Weights of a small transformer language model: untied embeddings.
Each number is 128 + 32 x the weight over its row's rms, rounded and kept within 0 to 255. Layers, rows and columns count from 0. Numbers have three digits each. The size before them is the row's rms in percent of the matrix's.

# layer 9 MLP gate, 512x192, rms 0.103, rows 189-282, columns 96-143
096:138124143177154106059154116118122118130143188126105158132156148111124185113088110122167099109142166135093130120085143102154125041097106105172163
099:115151111113105150058141130191128091158146137111109136137119035116115143160179126135120054157100109125145101097126112145128147091125128160150175
101:052122164121168130183077127155141128048138160128163153124119133156179128186159135127125161118146133157091105105132096150097129183057091088074101
097:164139093104157139104135138109093117092106126182125087146139136131111112164144112099155127149161109087111069139053140100124066143153073120117152
109:216100133173108112115108111071122121092115115136159104164064069130106150165120098123113096161110129124185138094066143120163177127152152107143168
099:134081065180101050133085151129136119196140135105141134123111130143107128133100145120090131148144049129127094126065127131153153092101093049093174
107:041147135145159140182142184118091059078101172145170136061135122114083140155124153110111119103119176161175149124147147151112116184093186131123136
099:136077128091108171124100102107093140130164157162173054108106125181133109141101138142144161120083132128121087115220131116072135194188094186108175
102:135086070131127128123128137181177145066147159153155053150084121121108168181133150091149127189128060151120094146079100107139149072149102167142132
096:145144103083145145090109137193085090170209100122135104107164183145090089118107082144118060148118169145142080091083136163092172091096129131120156
098:221165116188165143116188106157127107111140104161091108144208117110123101124126110145121163111120089178164079133128162129147083138126142105122101
101:146172124095092075131174162069126153078143078151179112105155136111131156111118134162105154119124136167113148195154135147145158068130160114081055
098:115065150102182128134110085181115078136131192130123146171117123133151097160086129180095141151111115144159091135132116166109197134131138115100062
105:184163198084128108092152101143122092103107126155118150076113145119047120162141110164142150118070160059097123110088098118118066092143114161157160
104:096142054111127134119122153149103134133154152130135170114151152127122159173123090124101130136100090148183107151098100154171147109160065103104101
107:101127185104139245143098183176080117173133140151197111125112121169126153099106127127120135092091113192154063088122128128161101083157147114120122
104:125107065132080116137102078141121179162131144104134065185096108129096133135159110130131170105078112159120108097047144113136126115088078202143138
096:135123104107122123129173141116160156155138155187154122086075082200135091127172128151151144091161079174077089117159089168093139085074156171161072
105:163086148085200174116121149072083154083101126058140117068085109088116029153185154074162092201103181094140092127102109171132180120143103106089145
108:116124185117098158076080123129090089138134173135147130174128089118116105105138123118114130146152144138067149144098172159113101117093097135070082
090:146121130168134048131174179148132219150104123141162133135117113138157164216099159162132117165086176105132095166179136143094080153115085138188111
100:109090126118206143149133078126141127153119158165151083122176097131083158131116122111145162083101156192111171084063118118092180175057187123201162
095:175136122095169108103050125146105105121100188159105099157131156172140152141116133118137116155101128143162091093107099151063157180107040178101117
103:087137076194139125139141104151107089099173123111127122137105135146121133165124150104084205096126076140145145099109143145153161087163200167151098
100:162131180170107175121106162141097109147083091129177146134079116122170119124140149081177156120116155109169115174075171062149163058076136132128137
109:065077093117125093153073079167091129121115116142148138198145125128153145128075126104150169154149130146120155098173174168131154146185145093097135
104:139115157202154121083144153113106105131146153161079101165138156135133110096102083099104124119063090128050173115128139120083131091158108127159154
103:157117091181214152072156091174187167130154129126181153102120095148138137078144173111107099163167168121096130152102093173061148076086066110104149
099:111120092131154153146150151122110119102165223136188188147161098122126100094034112109145116113104138129077120154123097129136117193170143077131164
102:032133121156103075141137161101123132098142074113149127153123144198111119166086148153125109076135054122148119133088182164118122128134146151099127
100:041137097121106171181156087157100160159099168131123093132069130159065108112139121140158127117126165093107095113146071118140139100093135159148121
097:183172147067166133103100137123135135178100192141146076076187101141100139113097091130133160132157088124112202135131153117171175128131092082161082
100:142100160118088104088107124138064162135166114151151127147107098215133110152074193169130143160061114136136123139202135070122114084175139084122140
102:115069153106107108141105103168095117137121134183105134162111141144076118145182158166141123174128122082138078101038113126157064093168104093187157
100:122118113096140103155080121131059081152072157129148120170078114113094207160120147137187085142098168203147149091117090149129097111151079115153148
091:086095108092154122171135096110099120122095152148124131136129121126127126137154193139152109111085116119088156085110123100130105143125141190051132
104:096125145109086101159137138174059124146116183125098154115106156122156139139106118147119102111113104172153214118136073173117128106120065130153162
101:122148127121127116120118141086173075121167153109077153107142119142098159201129168128165119109113110141118085124107145102113148144134115169147158
102:197146158116124165135132133159150071095060127126144125125093158144113194108181128143116155142140146095091090186101218142148151125153131129126115
100:112123104081125136175091136111112136110181152170145190126088067121058186124139144103128087129121184141132090062094148168175109101118077135141134
080:092160166153133157189065149099115115151165200144101127118114146122177126100157161143079106172166137156129127126096137079144078145126144089167149
106:158120108105106155082184140151110156119188144137102129112153123168106123083107128137102091125094114164141157107191170143077145110087123153100129
110:205118175179132132149081206141111100089076083134177131135076112060128150128174138094118051117125155104167135093089115109163189139079056152096103
101:127082090160162140124095159124130057114120130162131123125101104139172090140089110159183167139126140045076117155190135176068147170145088108133097
102:118100128169132120119068156119188166116118134104165120126132122119101144136113180052079177120145138115137136154164132126087153134116104117162083
095:152104121117131088138147139140103133143116148167095173082130094134068176140075116107165137201115090076165109105107119192107133113085122102135111
102:068167150140092153101125118092120115099109168162178087072059200114039144133071131124149081150120166143153100109159145110106105075108204126125101
102:148174191104081110105138171126124152168140140132122112127099127146131179194082091096133127132100159144088141152101112076088080161124133159167070
092:116166103044173154116116134130140089149169140133091112178160096135139140153096079106186063103169185160141066153139104149130110088140162114081095
103:163185121145098211120127140121136126145114194113194134091113160107135104144131153108142146188156025122116128121126182144128141172160191113078113
102:070135090134124127159117100130126132100112103178167189093131114146121142148088151159160088155127161123110167137176082159137136105129104084168096
095:108112151151159127093154126180065125126038064103153149168112132139096138094125110117152113185127142126140116207132165159097146158150165167138108
099:141100123142131073151160083123106125130122099161151153083078174147150120073097185147116143153162080090100122123124160138144158100169165167130177
100:161108158138102129113123101148176079125170075222138103127099079133129169155047087113159146102194125146101078101082060127162047134126107149132111
089:140115146091132184089154143102134112109116153120108098163073121130162118137088155150174113108161142157089163135158095109130100140129151154135119
101:082129119120105075106088161133142158147060107117123101131116121137206095090060186152161139102193096190138167139103130093167084130176143115139099
103:147133169118153120142128122103125063075152194153081147145135139133127154108110163095140055148245136139130069158135138161131139109127175114151053
099:168075056107142153172155106127190142070070160134112060164096104126111187149102196090156090135147168152137128148157076156133153153132100135148145
093:122095126140117170135143142113132116084147070171146150122101095134098102129104139087150126104128129101138181162141171102079147123095156144111056
102:067073107196082142165153173092116104103091086154122154156143130170091155100123133139137120139141133072145129127115112076110136069110177117115101
105:152134139073192174099151132158079146161132134125165144115082094202181057154160165120112161130148101120116162162106145109094156107115106070117124
106:127165089138103032122113105182128124128148140141137160077085098182177160125102120105134147160110165086178161125097083077112146146096087111134155
102:086133146128126115149102125149153089121201171120087099127157153110192117166113119180092119141045101171108077143149113161072125156143133133105148
102:103095147057096083134120158104122117133119136185149177071145144081142122075089128139143134179157066181102167109189129162118145056110120077086108
104:153128159145146150079200154123075157111157089137103128139114163169149134154072116160114141097116171106146157101128145094070132107169156089071126
101:104081173094123142083126117116115108129130165142070139152121150119171133136141137122192118150136125183100150128104169108124167118164136129118137
102:106126104163146153083173125135128182117117136122137155117169158062122112128143111123129093155103104091166193160165163091159166114159123189124085
100:083128079096129076156200092104121119123081208146080209156103133134133112119154133160101110105121117100098134119122144157113118063169131104138142
102:101062119102123139151089149082090150067121135119134123111109113117114176142117160072160094121065133067096138097059095130130168084168070083160136
108:128088123115129135098072135179104142131083135117131168083055150117146188144122156116143151148133161174142095148161111160134177094140128176140099
097:134077193143129133177169163051148125073074133145094146113220139123093153159089125161153151112105124158184134142091158125086097071113134065130100
105:078157165138084173129132149130092202169148158128156156163129060121097214090094136181115162137125128112055134157108085161093146128146111146128129
100:108149108136164090153168136100088153053095099139137156129106130172073116146208048086108078133129141126107078160156136160119077097136117150152141
100:137104133069154131144096130141158084080105115155090117131095129084093082071179153053116167120147131157125159136072159096168191093117105153166067
102:138153091146096111128094163151134154168130173154118105129007077138112174105166112098123150205105147123131157096120084162143106108152151030147080
096:077100150196113155090126126186148156160146172126103089106118132129177154123080140153090127133140131117086188129167111108092139109129127088158215
097:105102141130085130147122097059115117129125128146103153114137138105121150131098155144089167140132148145114170136117105102113097098106093148069104
101:167060170144103174137027135099133097092095131126138119062090150083114100127139118157157072152125098116190077094109070161049111109123125158170128
100:151085117132186185119088132077116084203099123135115112124140135094119133161157126091108085152117145095098098109099150099155146144127155125168135
103:083081147120102082137133125121125157144095131151144129169089055118106078113157158137094131100110141162083096169123170115074140096161144117174181
090:106160114121103146168084121134124115114189131126204127158153099116179151169146122133221111182120113166067171148155126141095146084107138115086127
099:168067137075131124137113088132166045230104102114134091141098137167129166136126098178123179099077146101178089139184121136133200077150087200125149
098:113160084110167124079075166106127099171158125121164089117162192112109090089152181179150103148111200088160076127103121080094117149184097127149094
099:127123137143119123096146083097131185128142056196155096095110172128119148114113156146133130143153071090090153159053101072170160158182161130079128
105:108163105166142113118161048129136119150140127139125162119146118110141133103137109087120165174148135125171117163169148111126157098114152150131084
105:153137098062116141117198128088099103080087156132104089093196118098138130141164115072126155111111164139143169152081046105081141074153116085173126
104:147136074183121198140097149101115083131130102200127159079166139133118117066163141140094125155171096109123080158137147085152155135162163073104070
104:146128115128151172115099092160129116094142077117126160121149099082190107101147119131146131150143170188111115105120115140146193113106177104104094
104:186134060174125179150133145128145081167188107132140148160182152151171103120134149141143111139122105150083124092232140192099107141125099156168098
105:110183114164125105093150134156127131137151145164136137092101143149140107110092140107144109165139157113104120140072183086105131102101114071073132
099:164143112070099119160101102124087150125134163115152125108099127074100139150012142144158135129116181120183047165140114149145063108128135189115140
098:146121126126148165099072146163125103152156070157139078134078141141104063094131122085157172136142127094076119172146110128115114117137146140138141
097:156150151134123139078121166106118135159122112144116094153133135119110166160153165135136070186098070101127116139158103089134174142188155115160123
092:116135175116151169179031186131147161165141141124045105110086153093131131108071144104140145167140131069142130170111123173163130119143093125122133
# layer 9 MLP up, 512x192, rms 0.108, rows 189-282, columns 96-143
101:184141138136124090121106165100072185095121104074151126079093151153094173140139135163129083140112140103098137128102097115115149133097088145102105
093:146181110098178107059117116089147061127097129130116117127116093144157091116143148159121122124172106096125101151143184111105122118132158114108148
102:166124130141129111175107167114143139123158053081137067124082123136091148147106138155076091086093136144068178121165081152137123150081131163118088
096:110129136101141103118112139131107111105165109119144150117114107109103131106216122158101162077109143146163163098151132099146113112126183149137124
103:122158131130092131157137115131145025138175140134124106140102131085054137098159159123160109061190141162108099138100125119187083173131095115164128
104:100132152112126155107092095154137160133071153133127176137159121095098140184157157074191118103195096169071122064161170146183078144131156173134137
098:130150184119170167152181168085110107150118150150059153148111138090119120123066101132151145090060129122202089138165128106171160139117061143180115
096:090135106129138119073122187194076124132081116199126125124145130075095116177153122107172117102123140126142111105179120135182138070171131149200084
102:098095120113110114176077140127123111120123081102134129122150146178116079132096088078115101117161156143100128132140104138097156146112163175192110
090:165134084129098088089136132159092146085155096094117199134107187138128104113116098168128170108157157108113126215118127138142123175180141121132125
093:124161160133202138144072132069156119149141124125128128109084112152204141137167215077134112119120140202097155118152080127137159134074098184151147
096:145076107100097108134117154121090131125135113180077181099123102116049117154119066133129115145102123117161198204113161156080126137057158184151143
103:118110148141103080117157081151102153136095172143114139179145106090136154131161148115115136122101134054093145161068087150142120104067144105147132
108:092120109096124122164129083065135128116132150155119110112146095154106087156035135114090124169122150117128108101140177132149165105113128146164140
100:129143077144166125160156123143116115079141172147113068178122120099165141142073097125157120106175141131130189146166141128106128156146060172100085
104:085142106142128103127147122157153162158129150141149154184062111099094138190164128141107108145135122171091110145066093116117169111068136127075094
103:180162125148102115120067143193098147128124091118125120224117124079118161120138126112181139168050104101125139113146145113144069146133134184087077
097:090136135105155131156158072141119198120116159150139106078094110182075177163130084111125139102178101160075155122113069201135114126120136158134066
103:172151060135128112126118087179105107083133151163158147112071152113171173140111171156129061128196104094160168136153088127139167141156084137145148
109:029090172129110165138111079179150115157107177129119196137205159155155112119099147124122062115112117124121090128143155179161161118138123112138103
095:071111117138083075096142154107098167140168105124113135142063133117086176127170122135109105159142095172094127188115048192072220134059174121119114
100:131157141100181094141214132101119070073130122137156121122107097142051025118144156099144125119092065158079089154121128134161126099139104163134163
092:119132120069140120135126122140125128144158129201101142069133104079092127182107109112092116152138103107185111090067124124064163068117111146150165
103:139166143075111133170141103140157095140071067166077144160123183121153106137080133095111140157130156075164178121109146078149125186087088130127188
107:133076132128201121067136096074160171135104118155119115141123142113138054143140154118128185138114122153146126210079087185130165097183167140106146
100:143134133229166190113057108144134123081160128085100152158101164143164141171090128106122095049204125170155124143186134109116134061168120137140093
102:172119188104098144165130141162072159118122077092155114110220124140125046181114118130142085203129150145158141111142120101142171170161172118048119
103:090098145165188122171163099099154173108117160168131094108113092118139169110100084148160200165116145197146172114184103043157081048226148119155100
102:113164151110123116080154088140135136175113106176084110147159143184109152129101094061153181217119183140101131153119134095178131163123110156130152
102:171093134133078132200129180094128196136159123143102109144154139096073145154108126120194109097088138097116182122079144127090129122106102136072151
095:172118125162100157172122097163198102150155109161172139107064145073127139135148180081135193161085134158123147070103112140170117070083065126088100
100:167164108140220143122115124126132068074116147100172099131145157124148146057102130109115129119117151073096170123141125139165081117098158090109091
099:152184150133139154151117135111171193133121122139125149113182124122108086117153090107088144125116145089185098119093133126137069104139105132184164
097:119119164107098150140140171217115099127107122100123087091129173090092129140143080135112115128152154106098099141125161097119217128151176148182097
102:133133126125091123144105091110139107148132122161134149109185096195151142151145037116119121094127132122121184100179157164072126114102107141126115
098:104106102070072119135095157130156128120165126116109185140128113170134123168153123126167164159167146173116095178159092097111114150155164147222140
096:123166130114162115125171104142143143165125122105135126126159072124152169135142128171162140053101174103165099134104116162177139151139151134157122
105:115068119168149130145159110123109148082164134121136130080124179104147074126104141101079122164122217098177143129103202201073169174117110180082144
100:080112109202079152155154123137138128124159092154159119123144133128079154136153178132126170172123164143139153089133148153122127100152169112153146
109:115107170110161164075114120106093103137102101114092116119116132153187117182071117152155113164156130074133141138161120114148128158109078108196158
089:136144125145126099130109154054208127101150142118221153072125062140067166101180101179109107141114120144130082150168092121148115100120095159097125
104:102129131129151145136133099071155146110214104133136134154098069137163133164074137132102177066147122145128116147186129048145103186158140150174127
107:152156126126145110089137108154115185139157158104109105108165195220132178129166061097087156075144114118084098094175147138102080145126079092177111
096:095176115140185160158128149138102127108095150123111147158110149134158162089163122139075079125119115118171114074090171123114156125137105103158130
103:108078174164123212162188089123098183168174152143198142101120118191110150110120119152139136116144130180119102108161102139177124128169125137137144
091:097102132120123101198094144067106146156083127081167105185156128116167110135112111138085065157110150128072142167128127076080141137130139139129114
098:127071089107141182145123158133119087133121164116183108137199107156065126113149142084217128125121150145134079097136063118105122096135097146138161
099:147107144130201166158145149108125133102176071156154087129126089136123086055141113133095129129154098125163142118142141150123102085089153135136129
085:150124162058168156132070143111090127129155139072103132139160119102192135144108056143113065132146123133100104092156165073102098114106177110151110
099:090172091195124147129091150114152081088171173104106111103111072089176157113131171160127137149168146159099108121147127187146141139143132159156176
098:200154118131127136137166112106126138098156082145157138158117125062064131117167158152122184114133109119180104098131076098182078180122106134141131
101:127151083068133125103097119147152175121173099131142175144189207141118017096176134111129146106139149138126079142093145102105172133204065129141149
098:119124098194146114139112137084124139159158117116098128112126181131132143136154156163104114121111155117131127138143116152173144123167104121150183
101:163149207118122111050065157122155148168162073149177189147126151172124059089097055147125122137140091114164138139163146124138090123118118118121138
085:163132083139135094116134123094134098116105143127112182124128164101057174087165145105128126139173121133127065151051037163104189153150178195149097
099:137181100081118143120132113179124121121145122142151083120126164069142075169116133162092156050122118126104125181122125108125124118123184137083144
098:118123121146134108139123087152135166041175128097021113096131101170112147113129159112144169144171153110067116188083179146123147117168128109130111
094:106138053093109137139079097129106106137085110090104168102144125126085142132136150150130170122128099134173141096125138174140108154121109149099153
094:186110120090107132191159104137111186068190102093103061159145149119182088110080169106150088162101107120060086103121100089146166113104116105129175
100:094112183095115136103168118172147191114138139167175165142143113144084149169097162081100109102114084082141103149141124103189085041126133094185122
101:168138122132133203127025151067163125229159161159075115132129098145177152148162185085097153175099172138137132137140130117161086094133114091151136
098:109079109114075119130067145164164199134154139121132104148096136081156122131095108132193112147130144112071174105159128119115060113104158211080112
103:114078152093168092153123154130208116126122118126128095139131155103140101121166095156085074107148101184069176133118144169100136186156139142100117
098:112160141126140157146099107157189106120153072144174132122127162121165113124149158159151107101085168150079159096153145060111137105105069125165119
103:125066114131179106146137144112120137141154107152092090151115150126140201131099139128119137137133171135098174146130169218110160129137119112101134
099:138101116130150137101107112097087156120124089102129143097136148128123143175156106131124089155150110145113103162109125072118169146108112119111146
099:136147129168091105156128115164137076089145158142154119089142081031135125132143156087097169115122124174111148157101168170151151145083080135125165
097:100122160170092126125151147066131137147180080135104203141112175119112099138090195117158168136064095082186099141077114123077131065150119207169117
102:137054111151138190113148199184097109102098154129135118115189149165199162145110191119157133147133129121085144119082153085120136179132115133110145
111:153181142068129120033102121157115149154104128115091110192172100074131124050116157142155153136148122134140110145167142162086158122147112047114144
094:133139139133152153162096112083139101167140193089168118051142105158162141152111141130089167147114122089127091144108206087149114126128053120100172
107:131136170095066129129149113084126169134115122079141161065113067115132090069110100069109132098118144114033127134161094131123133090146096139096179
103:116144125184141194105093103135076109154097155122137119167070122164137159119127142128100101082077166183159166118177157149133095136146140111111107
103:105139073130090093101159150141106127112074070162126118111150172172098125129120161170127147116140198140120131085165069070155130160077199123096108
098:155186135099142089096139094113093121149133158119159168182099139171058140092116123168098129167164113064121108139134107177140135100162111178111090
088:084173101126138142092124126146110160135092167139142120165106223158164116126117154223136089163164134160077216147141099167100103129063130101152102
102:142075158092176075080139159090182105051150155164095142121136170191116135159116132138118195083129142097121065141063120121132057101125159136091138
109:178065135039120194127136150133095151112167158124150162079104158072134155157134127123094109084139106133120147018091151069090127147126088148122133
096:114166127170104114133114150123170177142106185175142115143067122182168126097163089114113117134159186141145143076143074112152098114161151132178132
100:127108159146114186180149124135176082082108064147109084126105172169080107146156178131093163176076081087136121118161154171126083144133170154058143
096:115170102174082119124150085161109110151166106171177181101111082100139169119123191137167138163077099168120122135160096172159108105150120143090109
094:102083050067170124166167125101136096087141064234142130127125089146129126150116155164147160058116201170146123105126142116110083099139096145135109
091:121138164147083113159127097085098058152127116137106106175131145147092107108145116197052159113139087169202148146122123144054164131121136164149108
100:127180104094129120083117097097094149083084197124121144082119136145108170110116127122149136090125140118097129103197127141145148169185097117170134
100:114133101151114071079093114126126115118077122093109094134125111163130208156150121107111144169103147182141181133121166128080166093127145127167090
100:081185080101130147197095120146102106153099121174151149144162105093161132165134150172154147163134082144085128107070071133157152098138123137199149
109:086126097156113159125162090133098165167135124159136122151179134065142124103153137182105121058160051132107169134118190089130116124110113117124170
101:102168119069088127142150128134076127131116089161170134081049127094172152184160153140081119073126091131111126099131170177154139141154170083125141
107:138152092172161139133075107110141120119084185177121103135105103077140160127135143137083167085156130167144130108123104116151178116110134130132150
096:182148085140155081156132126136149114153116133134121117143133077175157117125097210175148170117150123143084094136130164118139151133141086141159123
099:200126112127130102147135105098149125138149144081100147140151123111102105105135175122092120157117101120103110132048119125103172107088108127147137
097:091091137124096099128115130125158129112146115140108113161073167109181177196098124119138116133095083089131129156141135101087137092073197127170128
100:128154133171125146218179152070152148078134168121087117118130142158132088140100104146119078122141140135158133096148119161119085081143139092072131
091:111127074155112106144148125117101134177136107117104133111179143130104115152112153111116159158068113134112169202147109122133102154117099121162108
# layer 9 MLP down (transposed), 512x192, rms 0.026, rows 189-282, columns 96-143
107:147125110134152103114128139191193135164233137128163104137088115103180069079090149092150132119174160166053126135113106115126074113094126082109114
101:110107096083125103162156110147091154059140190148089117071137153141103078145097164143156099109120160134112140167074119163134103130145126129082121
107:087158094149121094171115089189106140063119130126212190118115151095120119111139192034179134132113082102100107149143125141164157098137168096132166
095:107153149152108134151105139171083132115126113110062143182160142108118125136095079119169130120067121176145128066123115112109158113116086154102120
102:086134096159126119104089147100122123165148155127100153118174132138105085170067148163182177154094105138139143113095138120166157153082130071160180
099:153117117053140103091111174161074159178118136110163157158078122179090076095132149157075108144101115089145160162184125156131118093100126120132147
107:077116129154106130125141109090161160137066135127115165124086107138094105090123127153127140084139136129103117142059170133113162162132137137133149
096:092132124110152134106071078190125168085142071102121132157122168187155061107146152176130104082131159201112102121173114142134143167062131121107124
098:131157176083140098155121085013100142146056169079164161112137071180113115108156087121101174093147183201142193167154154170125085111154102118056056
101:108110107144156146119116143089124133163099119158133101181154081110116146122148121087112194192098161097137084073137123137145094120117150109133071
105:114149116115100151133116114180109134153101114158060079191169152160090132155111131108148163142099199115144145164126165121120108110164102107111132
103:093173124157122113119089108109112117157180091117115135142170140083154114129095147175092175123107140093109203113119148075148116129111150143103131
099:139047105095143118121098048123083121134156126127134117109111135116135118076106112127184163117181131121138146140180133152119156106157121090155213
098:119171105128151132098118139162103123162163099137134157143159152075134184088151102172112126098101145103160145110135111142100139109132124121120153
104:096167088122128182156117159079149153054136173123141147083108092168116120187140151145134110116167064121080138139126150128111132129154097146171096
095:063169172179062141116168096111105080112114116107098116155073171136129096100124082073130070188099156107166128133158125087093140138155160118121149
104:072186139135119122168198083190130112112093105109163126163157118115126130011156045154092121114141095132085133155120145140138102093134130083145089
096:112073176154141160098095095124151099148151102172073194096109119139112117103115100139100125122087116118134153157122162132142111123170088114118163
102:155131148128169152100118141147082061096178040119137114105184127073117116097145103144118110078107130120211131096167182103119129167088143115109120
114:129131071171142145126080185153121124108061116151114168154162109053106118111139137146124123122105151107159094131144161135145164106104119150124156
089:125132139132100146152135113125139086111092088111122175095143143114214071174137082136093137134096179111151139146161085099106112052192157146126175
105:161143132138145148139114130155197145138162137133110124110156085147088182119136182146191128043214186109089145111101101139141098112126168146118146
095:109132120108148119076125141055205087140091120151121106158060163146141129094126137142131130127112139107158105176131095100112159118093137119097115
115:156118084153127107145088129172122100111082148113103121158127085125151159147115139077165188127118105136197119099139163114135119123125162149138149
101:122188095090146099114107118130061138163130127102085097107143142159102128086120136116161122129124117143136097067113125129130154127087162122174149
092:161134166150093131143145129070151146124099171175174085099154119133126167127160078182183063140063105112139086188129111156109115122116119079167156
094:121121158139087170162113079148164114076123139153119130106127087166142047093144128164190147186124102043126139141122142091154168144203130113156153
107:141110142119178146083135129145122140100132105198107160131149143113170150080130131148117084102156156146063130163173106134129147152155104033106145
093:159109137091126126120125108140148029174124109135144172114049125104143127156139104106081133111169062126145090124114123127152150149164131124116139
088:171152153085125098110071077131126144099102115097176221163108166149103132138140153066114109127163098097112131112102053142157116121106065123122118
098:097166096123130125080182145116099154118108137105165126161159157121082124090037132110154064163133067127140093193121057115176158146127174097124132
105:132126116083116117093133120130130123155192125161150121122242135157118160100141088166109152094106135112192176119130173125110185151160108167083112
108:121036138143155110140151091108156198167053137082147062087136095109109082160107176167119153098154104161153128124175122149114126084113229140143140
095:107156134126160168164098072125116117124099160094105123137139086142135117155093123131140195118096107142139151110164097147072073146139090148156124
098:101142106127156075146137112137159143133122173146050147096149160150145127145097161086102167111161072117150088117151103138080138122125166122127100
089:097101200144160110123185083098115120149191063184123119182162141095109130155070113103084087103160122111125150105091171129121091166066139173157114
099:132106059118117141097101110101083141132175124147171170137076154166140117153126129095152106182117115102097144109173144073121185122148100111112169
102:165152154107122112108171106090109091124117068168141095156152126103126126133111160032084103179125132164148075101111068124101145096165175192154156
098:146087124152148129140068114148104187089101113083115119080142126219119129110118119134167099096111171151158176122193136119091106106079086168137144
105:066119085146085066126060092117135160145099120093121115119172136118180104167110106161108097134122126128130146184106114089113154164071124187124125
082:130128122136166162081142172104136152069100103177100115107127159171199155148081145131195134125079166139143143137106105074144129125123098142169126
105:130165130118138135139133212185145083165095178103148095154203116083118123158105140197151120131089114123055111088115154133130161123058105139144130
102:079089127113145119126144139109168126130132133113112180108117162067109114124137141201153135134154162076184132076112137109140150116165114110186120
105:097155089119111132161164077134142116151125089153153166127146092079168130141152145022112173130101179085116132133191104172121099138137149134169164
103:123107099152126126151156104178159148076151106095183078120150181075125075104164101095181172197124083119091132094102185075114103131088145086130119
098:182125168087146123077123165175135108144143152134130140133107119129163140126121168142103114079176127132130187109148161083163146145170119107173147
102:120140171110144150107147078109056145110127071147124169096133137181149112143165132143066176130138152170177199151184172162114128126172113142137115
100:121054072117146121144163092102073141116143087133150103123149111188090110163077103124108113127146082155108042111123120128126116124128068134137142
102:106105123173138096192171076116111126118107108136181167123117104126107103109156173152097141139087112152189130154140188177146204116113111140119180
106:112104158109156109156135169160098145076093142123126172085133111163154144161170164100163145124161127149063087122189125124136088097064116138092101
107:110110070094125126142136124080159103113144099142090155124169163106119172152161097154116109153123132139087145119129198171099157154109170134095160
100:173156120105130146139143114108073132083146149129153136085128140153145190095128091170158108116152135154130157129086044094112172095143121118090128
102:079108119116181137156072115133176059165129069104063105162065122107161118058159151155108085119119122080142164155155146129150080142116060157107186
099:110111110107150132147154157043120172124119136128161132102020108126147131111144109073171073117137164129158126156127096078118164077151150170123152
093:114100170134126120092140204102125179153136152133093100114095148133156159117145096161142085113110171147084204130153105135148143124166153112125155
096:117169153150111148085138098112136090109094076086127183113057172171123143086091185134169079166144151072098104162094117161169137151125160134132154
099:112131162089144152115110148192112111148105068151100134069141173084083111077135095088158115121088171143148127139122109157126141156085096093087183
094:093080112147120150168168156133131108069108097111108096071097097178166089136121139098176105048060118115106130189160073103090173081115095061149138
096:153162053158036165141105118163095169177114112093159157139068107159091116137145125167102110110138092156086172151093191109140119134140133135177149
100:137126155065124135031166095124132145149214132101094163137124121165147115100122198157147168105123127122121152136137117111174141154134069143135080
102:110135142128153149125171139115069160164166186123151043134166107119089106123110126172096060084125140116136129118170166156110129152123067141122175
104:146092086099144116110091172124062136131070123087112109116179138128110148176107173139148100114061174161148195161159093105128092143157164139152108
098:102144075167053188161146101150178146132110154113122130128099141137079165127165105158141057143172101134109110153115105102204064119093170107172109
094:103110146083096100143136163104094146110115190135164072126156135132129166144105154163117180111194167110155117192093104128117134085120062177125204
100:125182134080122179119157142079133149059129093077112070160069149109202131103083129135142123138136145112207091088120156135136131120105144192121077
099:148185152062153131087192101104097172162100122145119034096152133100139141138126140129137088125118116118063107121104124128121028179097096139159153
098:108164122084144139121134115094171099108167142116086116146143131108142171113158074118096120085130150090162109072116110153144094106133134118102172
095:116113100079157135130162110165143160073091146141214103180183114130176131169166080134168139088205124082159159157129116102146128157127170117098059
103:134092122109113053106131137102183131100132157150117151144120130114153111169133184121124128129131067098135151095104160107149186070133085125112156
086:122132132130104153114081138155105130104147144145213198123032102052141197131095157151127072156139121144114131110086161161111119167126129083142148
093:143124101140140161164124117118114163086117162084145117164153118092147126121179122138198126097140129155131044139120092120105125110158134128073084
096:117132138168152139117160094119094116143090132172107168128151094165089106070143123112141096119146158161121183077157141113075144110149141094126120
096:122112110128095125163122117157160153152132141147126136106146042143118192147130111097105134153126066159160150160138127097175107101145091173178200
104:093190106143087148113184114090072151108129148158131149105091165146154154077084102145124078101178166104153149163139132078100147141113162117103128
095:106135112187108120086123118142170160128073106053155091141134161156067106103197132097092173074116132165120076189159129137120102107142109184135136
095:107156119109116084134108168107120084092114132152125128160160150091136114162156147074101106096145137162173159074056125105120103155156085148111127
106:108119085075144112137124111147103106110154128083150148106109056141234135114152096142130104165106119136129198118143112114145115132155108141146144
095:148159046073116115148137114107083097145139136066112112142086118025100125133078104149091107074121097132141154151175109146148165180154059142140134
095:048141119160089101093154077096096122095116128144164181143095164085155139129147144140124055068125117194156087170172061157125185099097112069086094
097:100138166159142110130105085139134140119140094166130138162118175182131151147103118107133139147116075084165107194124141143116167110190142141172127
111:116122104149133087100099147137148112087129164170182134119129102133113203140155114166139107169148123135114173212104144123157100177097156144120196
098:151165118101123150166150167091202127110139117088142166159155140123188149155157149091103104104128143118085116119125104113129186168117143045146154
108:125102136129168149121100092162120142078196137113134169159103083117166128094172152126186146079127086143106131127099151070125090157107126188147086
097:126178142107079164164127110175105136133128127090092098089059105096117085130091109077105120122180156126145089144086152136182123117077126151134125
099:095166165186095181149106095117171141108055134135122148136135122135127096047134121111183125091157151135133122134141059139130127165148153129155128
093:119132087104178092102112187150088130136118146139142118094142083103104176090123159165052144143169113139090098091112174167197129198111157094041159
098:106161138108149127113109124182103119151138111126128144136094126165146113116159064149126085107105145120141127115148122146151119137115142146127106
101:111120114115110122166058140141123087146163125121192120174195102123058085185123161178177127087139103135147151105145128061154112147111149125110145
104:157111152134140105105141173131123103084154106142048147090130124127137159091100152115165121177106116080095103097142085179139086147079103084149204
101:152095134112106116159094153110156117096099129132127161067131088122051166140123114081160127105146107153145156057072164123166095105114132130156142
099:144113103099158111102122131091145082100094176127089127166057169136155116087203111086159126137089140101106078067129158140076156125119116133158099
103:091127129141106138183081175112112159110065090145179078157117145152086134123148167178099136104171194197103100084132076161155121131126142155123135
093:165138106149128081087188160147134095134136134182149172107170109122144131123136191119181198125098109163100211091114164089143156146145110110074143
098:157151166122178167110104147144115082083131154159107137142086099134129107124189128133100163129158165125065185054166140096151104100159134128149106